From a checkpoint of a small transformer trained on Wikipedia.
Size: width 192, 2 heads of 96, vocabulary 8192.
Architecture: LayerNorm before each block, tied embeddings.
Each number is 200 + 20 x the weight over its row's rms, rounded and kept within 0 to 999. Layers, rows and columns count from 0. The size before them is the row's rms in percent of the matrix's.

# gate: layer 10 MLP gate, 768x192, rms 0.194, rows 149-215, columns 64-95
# up: layer 10 MLP up, 768x192, rms 0.188, rows 149-215, columns 64-95
# down: layer 10 MLP down (transposed), 768x192, rms 0.0456, rows 149-214, columns 64-95
gate149,100,178,238,199,198,199,156,227,204,152,213,157,231,189,195,161,220,201,182,203,179,209,203,196,205,204,181,186,190,211,208,155,207
up149,100,211,179,150,222,214,191,200,229,197,182,196,211,236,176,230,201,160,203,189,189,233,170,188,223,204,200,226,210,206,190,210,187
down149,097,177,236,198,184,161,219,191,201,224,210,198,207,196,202,195,183,206,207,183,187,159,186,189,207,208,221,194,184,182,204,159,200
gate150,111,200,201,171,165,200,218,241,169,209,198,207,238,167,229,223,183,195,177,193,213,166,202,199,183,246,204,221,196,189,226,182,164
up150,103,182,178,195,224,226,206,179,204,191,161,194,204,173,198,223,215,215,189,178,186,202,249,160,198,169,213,250,205,171,189,201,205
down150,107,227,221,198,182,215,196,215,209,173,179,204,196,196,190,202,194,228,158,231,171,233,157,220,205,177,155,178,186,191,210,196,188
gate151,092,198,227,234,210,212,222,204,186,191,186,207,235,208,188,218,187,181,195,234,203,216,149,222,224,169,246,212,206,203,227,196,195
up151,100,237,216,210,205,177,252,215,213,203,199,187,189,216,187,194,194,202,211,232,204,186,226,198,193,203,196,210,191,204,174,233,177
down151,095,209,201,193,169,184,193,181,164,196,236,218,211,231,200,194,198,198,224,147,191,187,189,229,219,209,195,189,181,199,210,175,194
gate152,093,255,196,206,222,222,221,160,201,207,190,201,195,159,206,223,187,177,191,223,198,199,218,210,231,197,176,210,192,227,194,208,185
up152,093,231,185,187,166,209,204,219,209,198,202,193,185,209,192,218,217,212,212,200,193,211,202,203,224,165,183,207,188,215,235,195,195
down152,100,164,176,227,253,204,206,199,171,222,229,205,185,220,195,189,218,192,211,175,191,200,218,200,182,204,206,213,213,189,223,202,204
gate153,068,191,200,192,173,219,215,199,198,238,188,204,179,215,168,196,197,227,207,201,206,211,168,214,175,165,158,206,227,174,217,212,189
up153,073,209,242,232,190,175,218,205,181,203,180,175,172,189,186,174,201,185,207,175,173,178,229,204,165,187,200,198,244,212,198,209,164
down153,076,178,220,215,171,208,211,187,179,188,178,182,178,204,209,193,241,205,234,216,206,206,196,205,216,221,180,193,154,184,237,186,203
gate154,088,206,198,187,190,158,203,243,200,168,216,197,202,217,205,199,162,176,212,236,208,219,207,209,246,191,179,177,194,161,191,217,210
up154,097,216,181,187,183,221,216,193,202,173,204,201,246,205,181,219,177,188,182,188,177,205,218,190,195,193,176,185,250,194,209,170,232
down154,090,222,192,190,205,191,191,202,221,222,163,207,196,208,241,186,196,216,195,169,205,205,214,193,177,205,183,203,187,248,214,197,177
gate155,101,214,168,199,234,188,213,196,200,196,225,202,175,229,187,213,235,159,223,218,228,231,223,185,197,218,175,181,187,239,186,185,210
up155,106,176,192,209,178,216,205,195,210,196,175,197,180,185,202,196,205,187,172,171,208,144,191,185,222,186,172,189,230,232,199,176,186
down155,108,205,198,192,189,233,217,179,208,185,216,167,158,206,207,197,190,229,207,211,181,157,202,193,239,211,178,204,174,175,258,186,208
gate156,099,227,256,213,209,204,213,248,192,206,189,203,217,223,198,224,212,186,165,187,175,185,208,215,168,194,196,194,223,188,219,160,193
up156,107,226,221,238,197,214,214,194,210,203,209,163,211,220,217,187,174,167,232,210,213,236,187,229,218,202,161,192,193,215,204,194,213
down156,096,212,171,185,216,176,196,177,219,201,204,201,194,202,174,239,199,223,168,196,181,182,201,201,205,191,186,189,218,211,197,223,184
gate157,092,202,224,210,165,220,205,219,189,190,185,181,193,217,158,205,221,231,185,192,176,223,229,198,180,162,206,229,211,216,219,229,195
up157,117,236,170,213,246,201,182,239,223,209,202,208,219,204,231,197,203,220,189,187,224,192,228,220,206,234,221,221,201,220,187,214,219
down157,085,210,212,188,192,229,212,202,189,196,196,205,175,182,161,170,182,213,173,191,180,192,195,205,186,171,207,226,226,173,207,200,189
gate158,107,230,223,164,204,189,199,185,201,190,185,204,182,160,219,192,231,189,232,217,219,213,200,196,220,220,236,202,212,210,216,179,225
up158,109,209,183,231,171,191,214,189,218,207,183,207,181,196,202,153,204,195,205,198,164,193,227,229,187,186,196,236,211,239,163,211,165
down158,104,229,187,173,176,178,228,205,222,210,209,187,229,177,190,197,194,200,221,193,208,206,207,192,190,202,201,196,176,225,229,199,177
gate159,104,156,208,202,181,184,190,175,187,212,203,206,205,222,214,148,175,186,191,225,210,223,232,175,177,189,197,159,205,192,167,207,202
up159,097,183,194,187,179,201,192,174,164,168,186,176,219,177,191,191,181,209,205,187,214,206,214,197,232,164,231,165,215,202,160,202,223
down159,101,197,226,172,187,194,198,222,174,173,190,209,209,193,186,231,192,184,174,228,210,206,215,241,173,200,208,181,241,202,211,209,173
gate160,101,227,227,162,155,151,213,202,195,214,214,180,188,194,196,207,179,175,212,188,194,186,181,161,194,208,201,188,208,196,186,206,178
up160,103,229,207,243,207,188,195,193,201,181,192,203,188,186,170,212,169,230,182,203,212,212,201,221,167,180,223,183,174,215,197,197,207
down160,100,197,170,182,229,207,194,190,208,178,205,203,176,175,228,215,176,196,214,221,186,183,175,176,208,207,202,223,214,222,213,199,229
gate161,112,178,192,214,175,154,210,209,208,209,181,173,180,198,195,196,187,153,213,197,201,210,178,185,164,216,191,165,194,205,197,214,207
up161,112,167,160,200,206,197,204,151,199,196,203,219,195,221,237,217,182,184,184,212,180,193,202,231,208,187,229,204,201,195,224,179,172
down161,112,208,212,212,188,240,191,188,179,202,210,262,228,212,170,207,181,188,142,172,219,222,185,224,206,201,194,190,208,247,172,194,175
gate162,111,202,203,204,195,239,209,198,199,193,165,230,211,187,190,207,212,200,217,211,200,241,211,226,221,213,224,202,221,218,194,184,206
up162,104,194,214,207,220,189,184,214,195,162,203,229,200,203,195,194,197,210,183,227,223,239,187,167,171,193,210,203,201,189,215,184,197
down162,108,210,229,213,172,249,219,217,200,176,200,201,191,224,197,190,186,195,216,216,175,248,212,180,190,186,167,174,183,199,210,221,195
gate163,103,178,198,236,215,202,228,205,206,164,224,224,196,210,204,177,203,192,178,197,215,219,218,229,187,214,193,182,186,208,216,174,210
up163,103,224,193,197,134,192,222,206,210,172,208,179,220,219,194,209,194,213,186,193,209,205,222,203,242,177,233,179,241,178,208,202,188
down163,099,192,206,205,183,198,207,182,218,176,187,185,233,173,218,242,223,189,169,229,219,169,210,168,172,203,189,217,194,187,198,203,231
gate164,095,180,190,202,174,180,219,228,202,203,223,198,223,196,176,178,213,185,208,198,188,194,202,217,194,207,220,154,158,204,204,165,219
up164,090,203,190,182,186,230,203,179,243,206,185,211,227,239,218,218,217,181,213,176,190,189,244,171,203,255,213,194,212,224,210,209,186
down164,093,171,179,189,207,201,220,209,203,203,201,191,194,214,205,191,208,177,210,197,233,171,223,199,201,215,167,204,195,233,212,234,226
gate165,099,209,210,230,183,211,203,237,210,150,206,203,207,183,194,196,207,210,189,207,236,177,201,175,245,195,248,191,229,186,199,202,231
up165,097,213,201,224,213,186,182,149,208,200,165,192,182,198,208,204,184,211,220,213,190,197,191,213,209,211,193,192,172,207,160,180,191
down165,098,213,239,218,194,204,202,213,187,174,224,207,207,175,221,196,231,188,197,156,229,232,229,209,226,193,202,190,206,207,206,213,194
gate166,123,173,189,204,156,188,246,195,197,194,204,225,221,200,185,207,205,204,218,201,232,204,216,193,209,189,225,209,185,186,177,226,217
up166,111,207,210,190,169,179,209,186,169,159,212,222,173,192,213,215,212,215,195,204,198,229,196,205,198,213,249,210,180,240,199,221,229
down166,106,169,192,186,169,191,195,211,205,182,249,208,168,227,223,204,173,227,206,213,209,190,226,245,214,206,194,210,220,218,163,199,201
gate167,105,218,226,227,213,212,202,206,220,178,178,216,158,179,194,163,190,217,193,233,215,193,182,212,212,207,217,204,233,204,213,185,203
up167,107,199,181,158,157,197,196,207,208,180,215,203,213,224,187,208,225,207,207,188,214,206,218,205,197,179,230,223,182,197,183,184,209
down167,108,215,220,189,190,197,179,219,201,201,212,194,217,204,220,193,201,250,204,249,201,189,202,216,192,176,167,219,221,199,217,184,212
gate168,100,213,208,207,196,229,178,204,188,153,213,186,232,196,201,221,224,231,177,221,212,186,184,195,204,171,161,191,209,227,166,226,178
up168,096,188,150,193,205,220,230,202,238,188,198,207,194,169,172,190,230,220,188,196,255,186,200,211,171,222,196,206,210,227,212,196,212
down168,093,219,246,257,177,177,214,191,228,224,207,164,188,208,215,190,200,230,205,244,201,195,272,175,211,222,193,187,194,174,203,187,165
gate169,090,202,228,216,192,197,204,227,202,181,193,175,205,210,174,197,209,192,216,185,225,201,243,224,245,215,191,198,184,209,197,155,171
up169,092,202,225,154,233,205,224,194,225,226,178,159,217,197,203,216,204,197,218,196,211,156,183,205,224,212,205,196,183,204,213,239,179
down169,094,214,221,216,211,197,216,226,196,207,137,188,185,172,226,216,166,230,198,207,230,180,231,185,197,192,211,236,167,214,178,221,198
gate170,080,209,191,223,209,184,219,196,172,219,251,183,217,209,195,161,179,240,183,219,185,217,228,177,188,189,194,217,174,196,173,176,216
up170,080,216,198,216,190,230,190,178,184,209,175,177,214,174,200,193,176,170,195,195,194,179,198,221,204,192,187,175,184,161,207,212,213
down170,086,204,157,192,187,211,211,194,206,174,238,226,247,197,196,208,210,176,212,193,228,177,208,219,214,209,206,213,186,200,191,200,183
gate171,081,217,235,224,189,207,189,230,218,228,194,182,212,200,216,158,225,194,177,227,200,235,179,193,203,227,207,212,178,182,197,206,171
up171,076,188,245,226,215,187,201,184,183,193,216,216,218,220,200,196,163,184,218,192,202,212,193,173,224,188,188,191,160,191,199,197,189
down171,084,205,199,248,218,205,208,154,227,218,222,210,185,207,184,247,168,193,226,210,252,172,215,157,211,190,223,197,207,202,211,190,210
gate172,097,251,195,236,166,184,237,208,220,231,216,199,237,182,197,189,188,221,185,214,214,203,208,214,198,227,207,190,190,205,227,177,198
up172,096,238,183,200,193,227,225,208,172,185,214,232,191,187,208,192,208,186,208,164,192,250,195,203,241,184,190,195,221,170,196,213,184
down172,097,195,203,201,213,183,193,205,194,186,186,219,194,207,190,190,233,184,218,214,185,252,220,194,198,241,182,226,189,207,185,205,195
gate173,109,182,200,209,222,188,224,225,186,216,191,206,166,194,174,217,232,172,181,216,232,212,190,201,185,191,228,183,196,209,197,170,254
up173,105,177,204,200,198,203,226,178,167,239,221,206,174,189,240,167,215,227,199,192,235,216,203,213,210,234,226,187,205,157,235,190,212
down173,113,182,189,209,226,205,197,202,203,209,230,188,168,195,249,194,210,201,203,206,246,174,196,195,200,209,222,204,189,179,173,196,241
gate174,102,221,168,206,188,197,173,192,183,191,206,204,229,191,232,229,171,168,200,224,178,242,230,194,177,230,219,192,183,218,194,162,216
up174,097,216,205,167,213,193,209,207,213,182,202,184,207,213,210,157,197,170,185,182,197,207,202,170,214,205,203,225,203,187,219,220,214
down174,105,203,186,212,172,143,185,184,165,205,231,179,175,172,198,220,164,205,194,212,195,200,190,232,197,218,174,193,202,212,205,204,210
gate175,101,195,211,202,198,199,177,212,196,198,218,201,212,184,175,197,208,253,206,240,188,191,201,201,225,183,178,208,193,169,200,165,154
up175,110,244,213,215,219,206,227,171,208,219,204,184,229,194,227,232,218,166,204,208,194,226,210,170,200,207,192,208,191,217,183,214,226
down175,098,186,207,188,183,217,201,225,173,211,216,176,232,216,188,180,229,191,196,147,243,209,177,198,174,196,231,196,213,203,201,203,206
gate176,109,215,238,217,210,204,198,196,194,187,204,211,195,207,222,213,215,224,241,206,195,187,173,215,170,194,210,197,199,203,222,196,231
up176,104,187,195,175,204,206,229,184,204,193,195,195,201,191,209,192,214,198,221,188,185,191,182,194,205,207,198,182,224,215,222,201,214
down176,105,198,208,187,213,208,207,186,213,203,203,169,212,210,232,184,225,235,222,199,218,191,206,177,187,168,167,210,195,206,190,184,208
gate177,083,204,174,216,204,188,197,187,228,183,217,224,242,211,220,204,190,202,211,232,224,218,203,193,190,190,198,199,203,250,177,207,237
up177,083,212,201,206,187,216,218,184,195,181,216,201,208,214,211,170,207,183,233,212,205,208,171,214,214,194,196,231,159,212,188,209,181
down177,089,212,202,230,232,193,197,194,220,170,224,219,215,220,197,202,183,171,191,207,199,242,205,189,206,211,229,208,194,208,179,228,215
gate178,113,183,174,210,230,215,204,195,231,198,198,204,189,193,204,172,233,219,215,217,173,203,216,206,227,193,205,203,173,200,190,205,239
up178,112,206,186,206,211,184,165,239,168,227,187,210,200,200,210,190,222,195,213,190,190,188,198,203,232,212,178,216,226,156,170,181,194
down178,108,204,166,196,220,204,226,187,258,234,232,203,170,213,182,187,219,185,219,216,225,188,226,186,214,198,203,181,210,199,177,227,211
gate179,096,169,222,169,195,201,204,235,198,208,201,201,199,194,231,204,194,210,216,205,238,186,192,156,225,179,223,228,221,192,239,215,220
up179,100,234,223,206,212,189,193,200,228,230,193,183,183,160,172,179,196,203,182,215,242,196,200,208,176,219,181,177,173,194,195,187,196
down179,098,216,205,205,203,173,192,193,194,159,198,204,212,213,222,200,201,198,237,189,213,181,187,211,201,199,197,208,197,204,192,188,211
gate180,109,190,191,214,210,211,191,220,177,194,205,193,193,163,179,194,222,210,206,201,193,216,190,224,188,207,211,197,174,204,210,188,217
up180,108,184,180,179,250,170,161,197,201,194,202,206,204,188,175,218,221,187,205,193,203,206,201,229,150,184,173,177,208,172,220,196,213
down180,106,215,195,150,228,163,226,180,181,176,223,182,205,179,172,191,198,204,219,179,169,226,196,194,186,190,211,223,207,168,248,217,228
gate181,106,158,147,197,203,193,217,223,179,236,201,214,214,213,179,208,206,203,172,237,238,237,206,195,200,208,187,214,208,216,211,212,209
up181,106,213,179,174,199,250,179,201,185,185,186,229,200,232,195,211,199,171,188,175,188,207,185,192,188,192,208,194,212,211,175,194,221
down181,098,185,234,190,211,193,214,216,218,195,174,196,185,216,199,167,190,217,245,186,209,172,215,223,201,201,207,195,213,178,193,227,207
gate182,116,217,212,221,192,186,195,230,203,188,197,196,189,174,213,240,178,196,222,224,200,193,193,239,227,209,194,179,168,191,247,173,217
up182,107,206,219,205,201,188,172,185,218,216,199,167,200,214,179,238,187,152,215,173,222,186,209,225,175,198,179,181,138,226,213,193,214
down182,119,229,193,211,205,218,192,202,216,235,220,190,206,205,220,208,195,192,175,204,196,198,184,211,247,202,202,183,209,181,197,174,252
gate183,095,202,155,204,187,179,183,192,245,179,189,180,195,196,254,233,186,182,210,179,211,186,186,202,192,188,210,203,156,182,191,204,215
up183,098,202,185,212,206,273,242,192,189,196,186,177,186,197,192,201,204,198,173,213,205,242,215,197,206,174,186,233,203,187,202,187,192
down183,101,186,207,205,214,229,199,184,203,221,213,223,222,203,222,182,167,216,212,166,230,168,195,199,249,235,179,201,161,163,192,219,223
gate184,102,202,170,179,221,235,189,211,201,218,186,207,194,159,191,206,179,162,182,210,176,198,195,180,181,218,153,154,207,185,188,228,177
up184,098,160,166,197,190,189,199,200,224,236,200,176,215,179,172,196,215,215,180,197,199,219,214,214,178,190,212,197,201,158,206,151,212
down184,098,220,200,220,213,241,197,226,191,166,216,204,203,229,203,203,180,196,214,231,190,176,173,220,134,199,219,227,185,191,177,214,170
gate185,081,177,242,225,199,187,193,198,198,201,192,220,221,184,186,234,215,248,206,199,214,239,180,200,193,202,175,201,172,197,226,205,219
up185,087,168,189,229,157,186,185,209,171,242,180,193,178,189,183,198,207,201,215,170,204,233,205,198,229,180,177,181,207,181,178,174,209
down185,083,187,204,186,194,199,225,191,174,235,222,202,188,193,206,227,208,171,144,232,164,212,204,216,182,184,194,241,214,230,186,178,189
gate186,115,207,172,188,206,228,225,199,185,186,233,219,221,160,198,204,185,231,189,214,222,209,171,221,213,223,243,191,185,213,194,186,206
up186,115,185,215,179,182,195,207,204,180,201,177,184,201,225,205,220,184,225,199,174,210,242,178,190,227,225,224,200,186,197,202,201,213
down186,100,211,198,170,166,227,186,205,215,203,204,234,177,205,216,229,182,221,201,180,207,200,185,188,214,156,231,202,187,209,184,166,224
gate187,082,225,189,181,188,194,222,171,190,208,211,201,207,216,195,204,216,207,208,188,187,190,213,198,175,197,184,186,162,190,192,209,196
up187,096,232,186,187,200,180,206,194,221,169,183,197,213,223,185,175,167,160,206,196,177,183,221,200,196,232,220,177,229,206,176,220,222
down187,091,186,203,228,163,264,208,190,245,220,193,182,204,173,219,193,184,225,193,206,181,183,198,201,196,207,212,221,201,175,214,176,186
gate188,097,194,218,220,216,214,206,199,161,225,225,206,237,212,162,159,209,172,171,193,203,177,240,210,192,242,202,194,171,195,179,191,169
up188,086,236,200,197,165,197,227,215,212,182,217,191,156,183,170,206,217,202,194,203,194,223,200,198,195,221,212,218,200,229,192,220,214
down188,095,190,219,195,182,188,206,219,242,200,207,205,205,193,204,195,183,193,194,182,193,232,160,191,186,171,181,150,147,215,200,222,208
gate189,099,224,194,199,214,199,229,188,197,214,190,191,234,209,214,190,224,156,174,199,192,189,228,216,190,235,164,214,227,221,194,192,201
up189,106,191,191,185,202,196,199,158,186,183,204,184,190,193,193,203,218,207,175,188,185,181,213,193,230,212,183,186,194,178,226,221,197
down189,094,203,184,190,168,234,221,173,195,176,176,204,182,195,184,175,169,199,198,205,175,194,200,213,209,184,158,203,192,171,171,181,190
gate190,120,206,214,224,178,187,202,201,210,224,195,225,220,177,195,196,159,205,177,234,177,225,190,222,221,218,198,177,216,211,222,206,210
up190,114,199,160,207,185,207,179,202,197,205,230,220,199,203,214,221,181,200,193,207,192,201,211,207,213,221,200,221,141,181,205,221,175
down190,110,201,200,197,225,229,193,235,179,192,202,193,219,212,211,228,217,200,190,191,168,187,184,202,172,188,253,180,208,207,227,222,159
gate191,096,190,229,219,222,241,163,211,200,184,204,192,185,176,188,189,191,216,226,194,208,232,173,197,180,216,195,212,218,201,204,185,218
up191,102,193,239,245,171,210,187,243,198,221,241,215,191,167,204,209,174,191,156,169,175,196,229,214,198,231,175,185,153,196,196,209,199
down191,095,207,184,212,200,185,215,214,213,217,221,203,168,192,172,205,183,205,232,180,200,193,211,205,169,206,235,210,207,214,187,196,195
gate192,105,208,203,172,216,219,197,195,174,217,213,206,204,209,218,196,236,185,211,172,194,234,192,204,170,225,204,197,242,213,185,141,204
up192,104,235,168,215,202,158,206,173,202,203,164,194,141,193,213,220,204,198,219,197,184,226,201,179,179,217,182,193,178,214,233,204,193
down192,102,193,208,195,215,210,203,243,232,193,196,190,234,219,193,224,199,197,157,185,209,211,164,175,208,187,228,178,191,198,191,185,199
gate193,113,198,214,180,224,204,149,192,192,169,167,179,242,175,179,181,211,156,200,208,191,219,194,195,192,227,185,195,197,208,205,210,224
up193,114,202,209,190,179,221,201,214,213,206,204,199,232,203,243,218,213,174,225,199,228,188,183,188,192,155,188,189,196,202,214,169,186
down193,105,198,244,201,194,171,163,179,190,202,190,213,193,206,212,173,197,197,197,199,177,208,182,248,204,200,199,216,192,227,224,169,218
gate194,099,209,190,177,190,174,201,179,175,216,208,182,209,180,212,225,187,209,172,227,180,214,222,237,188,198,206,166,208,205,206,147,199
up194,092,203,214,215,185,196,215,210,217,158,225,204,214,201,199,200,187,193,174,216,216,231,189,197,164,207,182,208,204,179,172,177,188
down194,101,186,197,206,196,200,223,158,206,206,203,197,195,230,186,176,160,148,178,214,199,220,187,197,208,182,217,212,171,210,201,192,212
gate195,083,206,180,183,211,205,191,202,187,171,182,200,189,208,206,212,206,185,181,203,194,206,172,192,194,165,214,229,173,194,194,177,185
up195,094,191,197,200,146,192,218,188,203,248,210,200,199,172,193,219,185,225,183,199,197,184,197,175,201,214,200,196,166,207,205,221,222
down195,091,250,215,184,238,190,204,226,205,186,196,210,199,234,204,180,229,157,221,209,190,207,205,216,200,199,180,187,251,230,209,194,209
gate196,099,224,185,130,161,210,196,235,193,196,173,246,232,183,169,209,176,196,195,204,197,194,203,230,152,208,223,197,181,208,230,179,230
up196,094,189,209,199,215,177,162,197,157,207,207,211,171,192,200,170,212,231,201,179,217,215,219,200,212,181,243,198,190,211,187,225,201
down196,100,191,198,204,175,224,218,224,215,209,178,205,190,195,211,216,184,209,218,198,188,181,208,167,161,185,217,211,203,207,216,202,198
gate197,114,184,206,162,188,164,199,194,195,202,188,204,216,220,162,190,212,182,200,207,160,204,231,200,209,204,202,182,178,184,191,189,203
up197,115,193,177,252,195,190,206,197,190,198,218,195,210,196,188,242,186,265,172,191,215,227,215,192,233,200,203,198,188,200,195,219,191
down197,113,165,191,192,217,201,218,218,220,189,192,214,215,150,206,164,185,162,204,213,207,178,203,246,235,188,182,205,215,215,220,194,230
gate198,109,197,232,189,220,182,186,210,182,168,182,171,205,219,195,211,213,194,157,222,218,191,174,224,222,193,210,184,212,162,234,196,161
up198,103,168,220,169,182,207,218,181,219,192,212,181,209,197,210,195,173,236,199,183,174,179,202,232,187,193,183,196,231,217,171,218,191
down198,098,209,210,229,197,213,204,212,179,201,195,204,205,207,200,185,209,189,198,220,211,201,175,175,198,227,213,193,155,207,206,206,206
gate199,087,214,193,173,218,170,179,177,209,209,185,236,220,215,184,231,186,181,207,186,214,177,214,190,208,231,175,171,218,205,222,223,205
up199,097,189,166,178,177,167,210,175,235,183,160,190,200,248,183,213,189,216,192,222,238,188,203,183,201,207,216,174,197,209,245,196,222
down199,094,218,223,177,249,191,195,196,186,190,211,194,202,161,205,230,208,195,205,203,193,212,198,175,209,215,173,219,213,214,200,237,195
gate200,099,239,189,187,201,201,181,199,227,206,178,165,191,149,224,217,196,170,224,222,209,174,222,234,166,193,192,166,196,186,198,215,204
up200,100,205,205,205,214,224,222,176,222,211,201,200,186,191,207,242,189,226,234,204,249,181,175,203,204,217,181,178,190,224,151,200,183
down200,101,191,215,192,215,187,203,216,220,202,213,187,201,215,212,159,216,202,196,165,162,212,224,220,212,230,255,211,200,175,210,187,190
gate201,095,193,236,173,194,183,193,235,204,182,183,202,166,218,235,211,180,177,206,188,179,240,184,208,229,194,205,189,206,206,187,195,225
up201,096,201,222,184,182,199,183,236,199,217,214,181,162,206,180,191,214,167,169,189,218,187,237,231,197,185,205,201,150,203,203,219,185
down201,104,220,224,211,243,216,201,203,169,221,220,173,205,200,219,205,206,189,187,144,191,211,170,202,218,181,175,207,184,215,210,203,216
gate202,117,192,181,179,204,209,202,220,194,173,229,215,185,197,198,224,182,240,205,191,194,200,191,221,208,189,208,173,213,257,217,186,197
up202,117,190,213,213,195,206,162,217,196,247,221,198,238,204,223,211,191,178,203,192,204,203,196,169,203,219,198,207,199,205,207,206,220
down202,114,197,161,230,173,175,211,148,188,212,181,179,207,209,199,229,192,196,184,201,183,186,194,208,202,207,214,188,239,200,221,224,183
gate203,100,198,204,202,204,177,168,164,248,138,208,218,187,220,215,204,191,180,204,231,204,207,184,193,200,215,177,205,210,199,236,242,228
up203,107,174,233,182,201,258,205,223,162,179,236,198,228,208,222,173,216,205,200,185,200,226,213,188,192,215,193,220,211,164,200,184,250
down203,107,162,186,204,229,180,204,227,206,219,171,197,216,223,198,192,227,211,200,199,184,234,223,187,212,196,211,175,188,181,160,176,194
gate204,102,217,201,177,202,194,202,202,224,243,161,256,205,175,202,178,206,181,201,210,225,188,194,175,180,203,203,200,197,228,157,209,182
up204,099,205,245,170,183,191,164,213,200,213,204,178,177,213,240,208,235,199,211,210,187,191,172,236,195,201,180,219,191,160,203,216,192
down204,102,249,222,225,219,217,180,210,171,227,202,186,225,207,177,228,198,164,200,217,167,222,203,218,171,199,210,200,204,231,177,195,176
gate205,093,227,200,210,202,199,161,220,170,216,177,196,207,188,228,180,230,207,225,193,209,201,200,191,180,199,192,218,203,192,193,191,185
up205,100,219,178,209,195,207,196,181,168,224,220,197,235,210,172,221,171,186,214,202,208,184,181,190,220,207,171,182,152,200,189,190,173
down205,096,204,209,197,215,195,207,227,207,206,160,185,192,226,175,185,224,224,140,230,179,202,188,211,184,174,210,248,155,231,228,210,187
gate206,105,213,184,218,171,198,212,188,180,216,189,218,195,232,190,207,153,191,199,191,212,230,188,220,196,196,197,202,197,174,195,197,202
up206,104,171,195,228,210,180,195,221,178,200,189,228,197,221,181,184,224,175,186,181,185,207,177,211,238,195,211,181,203,224,193,186,208
down206,105,198,200,209,207,173,213,180,216,208,205,232,194,161,195,247,193,218,202,203,210,193,183,211,190,189,224,212,200,244,219,193,208
gate207,101,206,185,193,170,219,228,212,186,202,150,224,185,191,210,213,187,184,186,204,206,257,214,202,193,201,241,202,191,187,207,199,165
up207,099,204,164,205,187,183,170,186,200,219,181,181,200,191,158,180,196,181,194,186,200,206,187,199,193,184,221,206,232,211,232,187,214
down207,099,221,214,179,230,218,183,188,199,220,168,194,161,187,190,190,169,213,192,215,216,202,234,232,199,181,218,187,218,210,202,173,181
gate208,096,219,213,216,223,203,250,219,217,202,208,228,203,197,208,219,194,230,177,248,187,212,173,218,231,219,205,202,212,188,196,230,215
up208,099,205,213,183,222,238,227,175,207,165,213,199,197,224,215,193,223,211,194,188,179,218,173,208,195,203,196,235,195,213,185,201,196
down208,102,186,193,211,174,224,193,250,197,193,178,185,216,199,201,200,207,198,209,240,210,177,187,187,202,203,173,209,211,159,197,202,176
gate209,109,244,215,220,217,266,204,199,206,202,187,202,203,215,188,191,228,222,165,185,212,211,200,194,209,222,220,197,183,202,192,189,230
up209,105,213,195,235,217,212,230,167,206,175,209,222,238,204,207,202,228,222,190,171,182,188,199,187,193,183,210,202,192,201,193,184,226
down209,101,205,163,206,210,221,177,190,205,204,231,173,215,209,180,158,217,210,223,200,207,202,169,172,203,223,237,200,223,209,183,221,175
gate210,099,193,237,211,183,169,198,195,182,205,184,197,242,169,187,216,192,179,179,181,222,213,191,179,196,185,214,193,191,207,182,209,159
up210,095,227,214,172,231,206,221,196,196,204,216,204,185,199,184,194,179,215,172,199,211,228,213,194,202,210,233,208,216,194,214,188,237
down210,108,207,183,243,240,219,175,197,197,211,221,205,163,194,207,170,220,193,207,208,212,191,215,204,219,178,194,217,204,214,188,186,223
gate211,106,157,202,177,172,201,214,181,180,199,216,209,206,191,214,224,217,190,187,208,202,196,212,205,191,209,214,211,220,199,192,147,209
up211,102,206,198,206,184,192,197,189,225,207,236,201,156,211,161,211,212,204,230,175,181,211,199,184,204,205,202,219,186,227,212,210,245
down211,097,223,215,199,199,218,183,214,231,191,235,204,206,201,196,240,204,208,217,183,204,211,203,196,178,178,205,241,211,208,180,210,193
gate212,103,230,207,206,213,180,175,237,203,174,195,180,195,200,214,164,190,203,217,166,209,220,168,181,212,225,198,178,193,233,214,202,192
up212,096,216,203,188,242,209,201,199,186,242,192,177,193,220,207,180,214,208,211,180,169,197,180,214,212,174,212,186,182,149,190,174,188
down212,106,221,214,219,190,203,174,201,173,204,218,215,208,225,207,181,187,215,199,207,204,201,201,210,169,200,209,174,173,201,179,227,180
gate213,103,190,184,171,187,201,196,163,198,188,206,169,175,201,198,192,208,206,212,250,148,201,198,201,232,177,219,189,200,231,194,204,191
up213,106,180,205,196,205,207,174,202,204,168,237,198,225,228,194,208,194,154,229,215,224,204,221,205,217,236,198,217,200,198,199,220,226
down213,098,190,169,194,222,193,215,182,193,209,218,191,211,161,208,205,209,192,168,225,210,232,188,170,200,192,212,177,220,215,189,213,237
gate214,099,183,196,178,221,186,219,188,163,214,207,229,211,217,232,194,201,203,174,221,196,188,192,222,206,209,208,217,176,191,177,173,240
up214,099,185,240,163,184,241,179,215,238,207,178,170,214,225,186,179,204,230,215,191,218,177,203,198,226,200,157,179,176,209,185,226,165
down214,108,218,172,209,164,211,180,219,202,211,202,191,211,215,177,203,195,233,193,228,238,187,187,186,188,216,213,210,191,201,192,220,224
gate215,094,166,199,215,205,185,202,201,202,182,179,191,218,196,179,239,222,190,200,225,205,209,234,183,192,194,179,194,179,172,184,221,217
up215,097,183,153,213,190,207,213,223,235,196,192,188,166,207,205,183,180,184,153,158,199,202,180,222,238,179,210,208,197,198,224,190,180